config.toml
num_hidden_layers = 14
hidden_size = 128
num_attention_heads = 4
num_key_value_heads = 4
head_dim = 32
intermediate_size = 512
vocab_size = 1024
hidden_act = "geglu"
norm = "rmsnorm"
norm_place = "pre"
norm_eps = 1e-05
positions = "rope"
rope_theta = 1090.0
rope_fraction = 1.0
qk_norm = false
attn_scale = 0.177
bias = "none"
tie_word_embeddings = true
parallel_block = false
init = "uniform"
init_std_qkv = 0.0445
init_std_o = 0.0
init_std_up = 0.0445
init_std_down = 0.0
optimizer = "soap_variant"
learning_rate = 0.00468
beta1 = 0.95
beta2 = 0.98
weight_decay = 0.16
lr_head = 0.00791
max_grad_norm = 0.5
warmup_steps = 200
schedule = "wsd"
decay_fraction = 0.92
decay_shape = "linear"
final_lr_fraction = 0.0
batch_tokens = [32768, 65536, 98304]
max_seq_len = 1024
doc_mask = false
z_loss = 1e-05
train_tokens = 273900000
max_steps = 4561
dataset = "wikipedia_en"
Each number is 128 + 32 x the weight over its row's rms, rounded and kept within 0 to 255. Layers, rows and columns count from 0. Numbers have three digits each. The size before them is the row's rms in percent of the matrix's.

# layer 11 MLP down (transposed), 512x128, rms 0.111, rows 135-151, columns 0-127
098:101129143105166091190133120093124156142136136210116110127116123127119152140130147080093143168098172181120164104128138160095154140189156109098119126058156134146100147108074163174134145103156105162142069109096134118158159114149058068075116117200131206139141110152143045167075113121111139121143163149117142116152130234104132168107126161165130140131165123096145125164165135103162173133142
096:126130170086140130141112101167105179172138086177109123187116132139112144123131134148052097138172152174163141165139162130104155159132155113135168113186143099137172186133126125133117114131105068176113132070175092118081110093106160099095098105138096221195086134159095184143123174167134133087115166125191148084156124143092087125126100087136102102119112073116148182132135097122157202112139
111:080107142114198164163098104064127105067117116135089065127180124119135186141121131110120089102170150156112068159154105127116133080152119179100123162061114120160122176169112087077144157131156133051139144104117154169172181175082104099136072194053152143122113157121099107163095143170082060131168104106163133134128147121172113132077146122142131114120146123178102114116155135152152130129124
099:131111141047166117137087132126124155090135088184094112111199121138199133169138127099146159125131113165131093110068131171118118044169192145106164094146131071125101166173108104151114137106121145095134086101091160089106177190161125069145148107098081104136118154144086167076152112087132132129120159153151075082092149138108116152129172124099096166098135150085100151158140083127176167173108
101:172121120189154156073139192149173173205161148141122150097181093132119124185118105131135144118179144102174095126115131135112098102137142080083079092167124159123123104141098091103104071048167112116143153156108119173151155196157184139078117176137107138114192104106087188120155125117156123173070142116113110089062142167120126094078117102105121097145165107105133107109152147125124118080147
100:091080081103184117113106179093109141097115089159139123086110147160127113161090107180064099153102090106133152101124029099160106150079178155145148080087070132160075152150171137131095064118093164134105168120143108092069158160179127124162133118123097144165057112136127164154164165108158119168166085107112095149130130131137126086152136184171119087102085167119125128073103131124118099121133
103:103141104109149136174133175142119159149158145131112086118121143149147144076143115085121159135103158065076165141086143181143054208057119085045160134121158123121165156174132132159130135146131191172147129140159160161148094111163067089113130071070113132140100109123135122109082135174154158121149155133123088180091099129148158138165127167079077128107103157154153170104117070079101092113140
110:081135123081148150154084059172136093123148113111142094108111128184155127085134155141079069085137092161139158151124119100163141137178142087134153104110129108170085100149088184087183096089109159108141080132144098111141187064100138145117093061119077126119156209120118163070080157137189163154153168148132132120084121057153113111091099120124128151146103180111128128124151144141064094146125
104:146149152143051123094119153137143172118127091138169153104158156158122124194116140127214155177092062129075154143157069111129158080126141115153155117115125103087117125166123232140178133185134141130121141121104118105101130095101113180113107149077151090112120128178094117162158129159034065137101162101123113177104127080121119115100132095139101117166129182094126123187148111109177124124153
104:135107127117124083102111110117086142130084149097072146173096091146159134123180123087116129140105136139073142145118100152108135207129113149182103168181135140126113153114148155150082150087188134174103094136167126072197147081135097080124134110167145195154139158125091109120094111115152161116141117157214062134197130105043163088079086123099088126120142124085174112118116108135083143122099
097:109117158104140088087147146157098038074107176159145186157064098114099118114133121111136193142120146080175086082162133130113143079073113140080185082075110141125164144122138136080179175091122173159167118099073176109113189108149116133134147144136086154177159165064087122104127139137135116087142118157060131142141085073098151145133164154121138103130152119117148181131113155109171125119112
108:131103110128076201175124143084149215153165168155142101118128125124112160131119158128090119098115152112123101130135147145114174150156112138149123139122093130085164136116102124145150111091138187152105115151196109118069142115136037231154156148137158177138133112145107184129150135107076095136116088063110134134150202120115151106163083098180146082136099095142071082098138119097189101109129
111:118155099191128071177134099143137116117125190112155139148113110144116056164081130122109168092131092115128100165094169081142121134135148062078106154130119193131084131110118154166137141114144062066120175131139151164148153103118156117096138131138135179117149171101195151123088146167079093099120104150161131161174143104183158097094116173109155165189084111123076124073078167152109147150068
100:174086125109075167118122136153152123166095129090124134083160060145136148212105137128121112097100175068126081090085075142185122107075140114127139107141152157154114104083132183068207133081167158084174158127077069130165142175156107131121185109093126102131152083142113117084121088118093124131123066147100106138128142136167155116089129141088157108075102101164085104114115153112118111086153
099:140085201091153079100200150177110140081106141195152112097109093150125147113157131125166147125118072131120119108141144100181147090045112113138112110144218118101130183110164093146150118168128086168163153131110116129139107177046192156132140131154120120149078158132072101172109117164128152115079141135116105134178149110165118125127120133170156189129096094167128151162094113117125162064121
095:110139105155173160145169080188159156148107142137182083108159142103141117194137160151128098173125156158163161125103071109132149121128127121117101135161135147132067134124136156093110176115175124114125121073116128101168167102100137194210116077077186142218143135120128158152214122142143165131163195131108093138123145110134136156163149111120160103096166108114061135170107142077141074101137
099:101140148138159151129084145149122090116134123132177190087117079140189159156169116124144148041188145081155090206111080096099077043141110172106108114143127088155155123089145140146137123067143144123141078193139175110149145178127117136138120101138101108124146156102099143153077182120166120131099140112144094110122091134128110131094172183129111183110097073117143158184119096097076085117151
# layer 11 MLP gate, 512x128, rms 0.111, rows 136-152, columns 0-127
095:084124122104092126142120115092133104148094090124135143125106111126153130120073147080121145104109113086125135093106113088111132125112124183154138144118114087123143106113041105113159094097210134120116129062124194189143161092099145132225124125105141089189120102080139042054132112089144177160149152108127168135051098142105133141126148125174151135207053129146119137126148133137113165116114
099:111153144116082119137075099096135097100180171157146114160158118121147125135122123146151125101144148146098140099116125084085165148192083080074165128198115132128073110111144129111128103157115080110107092140236169127144095117182106127130127168141115132105101104140161080154100148160128129108141169197092095192166137174119187144177108147179121131137108151108110114149064048151058132112107
097:172163101180149121161087157117080165110026133115175120097182127144087078108101121128117129146156134174177182170095108163094121143102158098113130099142146091144087049118195129105126171136156155175081115150161095131054066147126032122124100125125152114149108124173090120122141120139133144147112119117117154150124190105145084115119213123133090125176141139126101094160135132136105139113110
108:132128141099132100209130128103137120122150101111131127125086145132136132143144178148108145185098118111072170148115061093126080156150115129142064157112099072151078097184128156116132156201106126133103136147177152087171103084106069142185108114054087146143088143121148089135123164149121126044169148164109137144204134092147066061136160122147129119112109143084166115143095122132174172153115
095:130123164177131184127088129171123169111157080083166110171121135077131120156099161145076161115138172137156175109077155094078114122126083120089107116171147094169129099135150102089173137158136067118132140145130154059091145146125103121136196134085101124074104106116163123120146109166131148156169071072075171127123095101080132076108070080122097169149111108137058132148119087081168145146173
100:168122152142121144156196174087143115081156141078173082114110162115078149168101169135151137099172125145117094094091122143098192167056164110067085089059131115103179114119092164115154176147121135118152111080115094106133137097131161112144169083175135076123135195144104099080158114130131127118090111115122095133073153079142146065196158132095118105111101147140119184162140157100081115126139
106:057120157164148124117076116153165139161165196101149126106106043124118146181152128130119098106095199188111072106159092122112114100204109079118142174140100150143083147113119129103151085150109111138171108152147125126106142126151117125109170064099119182101162119118122084066144133140182065091122071133117135086163137151090146137145139082140110156127103152147128129170185123169112180174078
097:129145171105102169158136139153127124146165103126159155109126124146130146152163155157118128179195144134091131133109138072081106112196092080151141122097057148133129100107138097124178134116126100147115079187191078105140099066098139209130137124159161159166087137152095105128094090111125144175073137179166170158081144163166159117139109132146115162063092083156119137117168125199192091112149
101:174171215103097111133120108171117129149095102098139198056096126142134165194114174120123092125158145121156116163143104102170126074130135145166144099079169094184115078172114105100141159169064138121128133172145139182126107141098136113109173153079129059140149130139112108097116133165108131127099162086116192171105123114096172116106096158140132146073151178163122119103118073071184145153104
100:094137154131138154113052147144130114183154140130157130091078154166136142102133133165101123111124178091162132112140180118083112102210144013099112089128156159116131068139162120140180137131196174108133128152175076126158150143113120168167115130110073135119116099190134115131094181132141098154120152119154095139124120211191155101179099087151101137121131126099134165111118137165190146128083
104:177164143164132217161207119150161101138110061120101072120128124191149142148153115147144135111096083112164201091110169058140079120139120073103149134140170111175128105139112112112182151150132088094116113187137094156179096089098144161188124107122131105135116132098097192088131099138162132157164201126107130158134153112199108125112099184130105118134128122109119175108083101130142113113148
103:156126140111054141169075146154125097137090084097109137132194178144160131152099084169135186124157132151179165132103083104114156138057057156153119092109170144137114114116138168144114110159134133123164169122126124104060115137110173132156135119121178104136170161108053158144079089111108159145134140151161145132071159154126136112052157118147091154122075109079178188075127120129194102144133
100:123139126155116096145134108111160143149109162076112135144076105141186150185146174115155158085223093151162141131083070145138118151160115095133171127164081156197074139134152194105150117205143122131141125125154108124109181148111186128131148105122130080160125179130101122091165125119215089100143140090127156124092141087142086128123084114145124135087180147158123119063096157086120127123058
102:148155132070127106071088137196176074166187055134099114110138105099153139125132167175094148150146117095116102136126132130144199159099108109143120125154120165082081090126128138131133109139113118116141198135111132131173124110099102166120151118075120077176146159180092080107124143124170167174106116160138088182154104081114116114137109127146081089207130077093108110143071121106153145111038
096:123128154115185045098158121122131093097147163164147142179161149133166159098141136120125140128069119158148164108130114157112160187172108095167059107088145149132069091123133187136152131080165121141131129083139126120133130093088192212119087101165191110180170152088088124153149090125152145103130210106087151106097088111175150104160152133132156117086124174127090144123095137132133098149069
103:137112147144139084196139092132119141174118111197164127115063162127118114193160137138168129176149136084163099167224216113115160168142134134110091125141170167129147092094121104114137151097131095141171158128159129151119159132104101078116133121102094192088149105135159174081131141154107169125112086156145156104128090166064165134168083132145121136176148095136139123118155150142034136077124
099:123106047114170096102118157140085136154146108116154109095199117099146147130202104140112139174163143066114151159193162144117089130175123097073163151139113128169133086179095160103128125082126194119150134217166106155180145128153124160095093119173104107142121107118147156179103141146099149139147143180137120111169124066138153154157090111127127100073068135174098153136085112152173104086150
# layer 11 MLP up, 512x128, rms 0.111, rows 136-152, columns 0-127
097:137156122093064182120140164142108182149109085122175098072151195093128094111129150113171128079163176109117144148155110104086158094104138065124141135140090155163130067166131128123086143109116107108104109131091113171144119094093149106099125087098142142087150071037130163138134164106110140100125099121070166123127104089159152170182199155098157108104164100103080119154171166113058095134103
105:148176139119138091161137133144083132118138112206112085100152155193112192109190128093152190155107159150103153154097089138113140167076147084125144077138125143099139160114117146070135110123167122186129190070069122186117165081142156167155114135152157154139144142176173095104127187114167117062145122128161133136144179097164117151120123161159087154128209154105102115165120160122125119165169
093:119107119111139084121096174078135072204147109117123097137094089132168161112101149125141143107123087145120137108149116177118204149120086140118104126076123083157115102089135054170123143113140127197064150116149139174116116127150157164079182117157132111141129154071147075175115094180059152134095136150142123056148118107168024156124123130078131121113131086112148140175127156120111143082157
101:187117111082119152079176150103079157172110154094089153157142151156150119121165142081133085126156151052140118115096132102123168161090092144107164078141108177141136120072145088201101123099126111113076141106126175222176147128108149124085128089200143165124146172145120124152116182128118184141089133174118153170128102118067138127106140083164133170146125122106156067094133150139132096080098
100:085193148123120097109120131182172105141143162136093100097156132127148158088153175126143170139071104167135103137101155064158166142170115107124099130123153121153150112130149151087062157156159137138079074152109102176165085150147187128119139133106155162093198086187113134134144173173104138138043128117194138123131084112119143134092112079167101131116113111111169194075129100084067139166146
105:165108136112128091139207142074119103168162068133148158153123084094134118141100167136171159114106135185112165117173131155097166131121102118160109132128136132164077090098085146049159109192129053085089150120143164102132113069143145112160173135146149092127167142142096108204167122096118070176135162096135112063121144141109078185113141096145141084129180106098116151115118181155134152172124
107:104184116098148143152142133151151142153094147156140135081145108145150087148124095121131030168129165140146084109091132130181154130143129097168093053155145077112110125102135115097136166160130188136135147178167181128174149172157107158127093159150125097152107141134112171146066135112191113156185091183169170116168119066037142131127120125137096054147159111148137138144076109125139147150181
097:148134112141138095077098122184094080161097150053091103144117158135191096141132094185098101109126113146159166077111159161077142140142122127137111164153132194182112163066112043203106113153136159146106159123114110108110136137138110113139120142203114143168112067123131148081152161151203155142147113142118139119098151168119109083134113130170159192154101114123170144048098126169127114154134
092:157141089146157125179133165087162141118171167157145129196146137132117176115141168077133161117161102096147118108137080080142193191151124144172171041103121144094122116161175090163125141146210103140144105159135162116100100190113162138070126082106165141103120161141112111093121139152116129187132104092192141170104172157165136135102145175153132128123143157128035162104138145094130105167126
097:137111122112124143152137049141138140147160168164185079184132112187178144057134088125113113106116120090112208214116179169144141163108107153138140184104156093124187150145131177127124096093079140126145088088119111120141105123119082130157121104063156143149135112147099050153132154101130099161096083113109124190167160156129115115172107113142113185107102120157186148101143155171145160087135
106:113122137150137086123145093114099128157103194126159154166168158095108221140148154138144180078076137078125141145092109104114101070091171130182155155090118122156137157104088121112110137139146091121131211166170108145120143092092177140106099095119095141170131163115119110181163102183123156143086152179148114108102116141115171161190159105113094122151166143124156162135144186182069203153130
102:184148150094163154134122128139088079082099111158107114093108107147157166109165122062133194113123048101125166179038160120084154102155146145116157135083105096174116121185154181122123117129139124154104120151123178103132114142183189155169128131134093132090100069184077160172130120129130145160121109046136130059110098064135172118147140166115168115098127110150137160136136142119114128083120
099:032107139132105092116124178118077140087131098128110142168088084147106113110109148120129103163099119185117153125163102104134099134120146124107153149067184121089095120179166131084154092151102168189129127146113090133110158064126105158156138167094150211107163156117157143165111083158146116149149152127166103185115132073122058138126142163174135100081149129201155124099152124119083204089121
101:102137106055140140168069078179103112169126080107115092148093189159142130132127082137167102076037106113151161106140092145163134144124120122155133115104106131136169150027131156091110173114070178114155097138199139129058122110188133100150077135085104096092150077115136153167100154127101154130127182131173126134169111115104131135122088139111083115155152136107121127119136065136167154141147
100:135168133146139073132096177122161108150080164111195115123108121137142121090094124118095119119114136083207143131143072084156099180090077114123114156094176121137115143111117171190071114084098153152058052065167144145123081148100170080107144121159132148151155140085107111139122088163167098135112163132130165116122136126096180150140161145161043079121081149126099125142114146088172105135179
101:115125091164115139134171126072120102188157103151101102037157156144065126194103065109160136152103188050134141101153119099093151166142104103159161155062052109158147150109180153168147141120112151111155097077151126093141099152101104116099149113136138112152150076078138092084129057172134150125079076146132122131159123159120130180130167067096125132100156146158122113166152107128112130128111
101:075161155123112147145158129144157224114128118132166140181087138121147143083064109069111106172140162117100104097166147097065127100144164110103145110169111115079096134099099091146097121152185136173143146130132055173178160096117081144094095094152147146172161170158127112095160080146170148086160080072127074131090148136120087117126110135119102160095111114124142164188123115118140142042132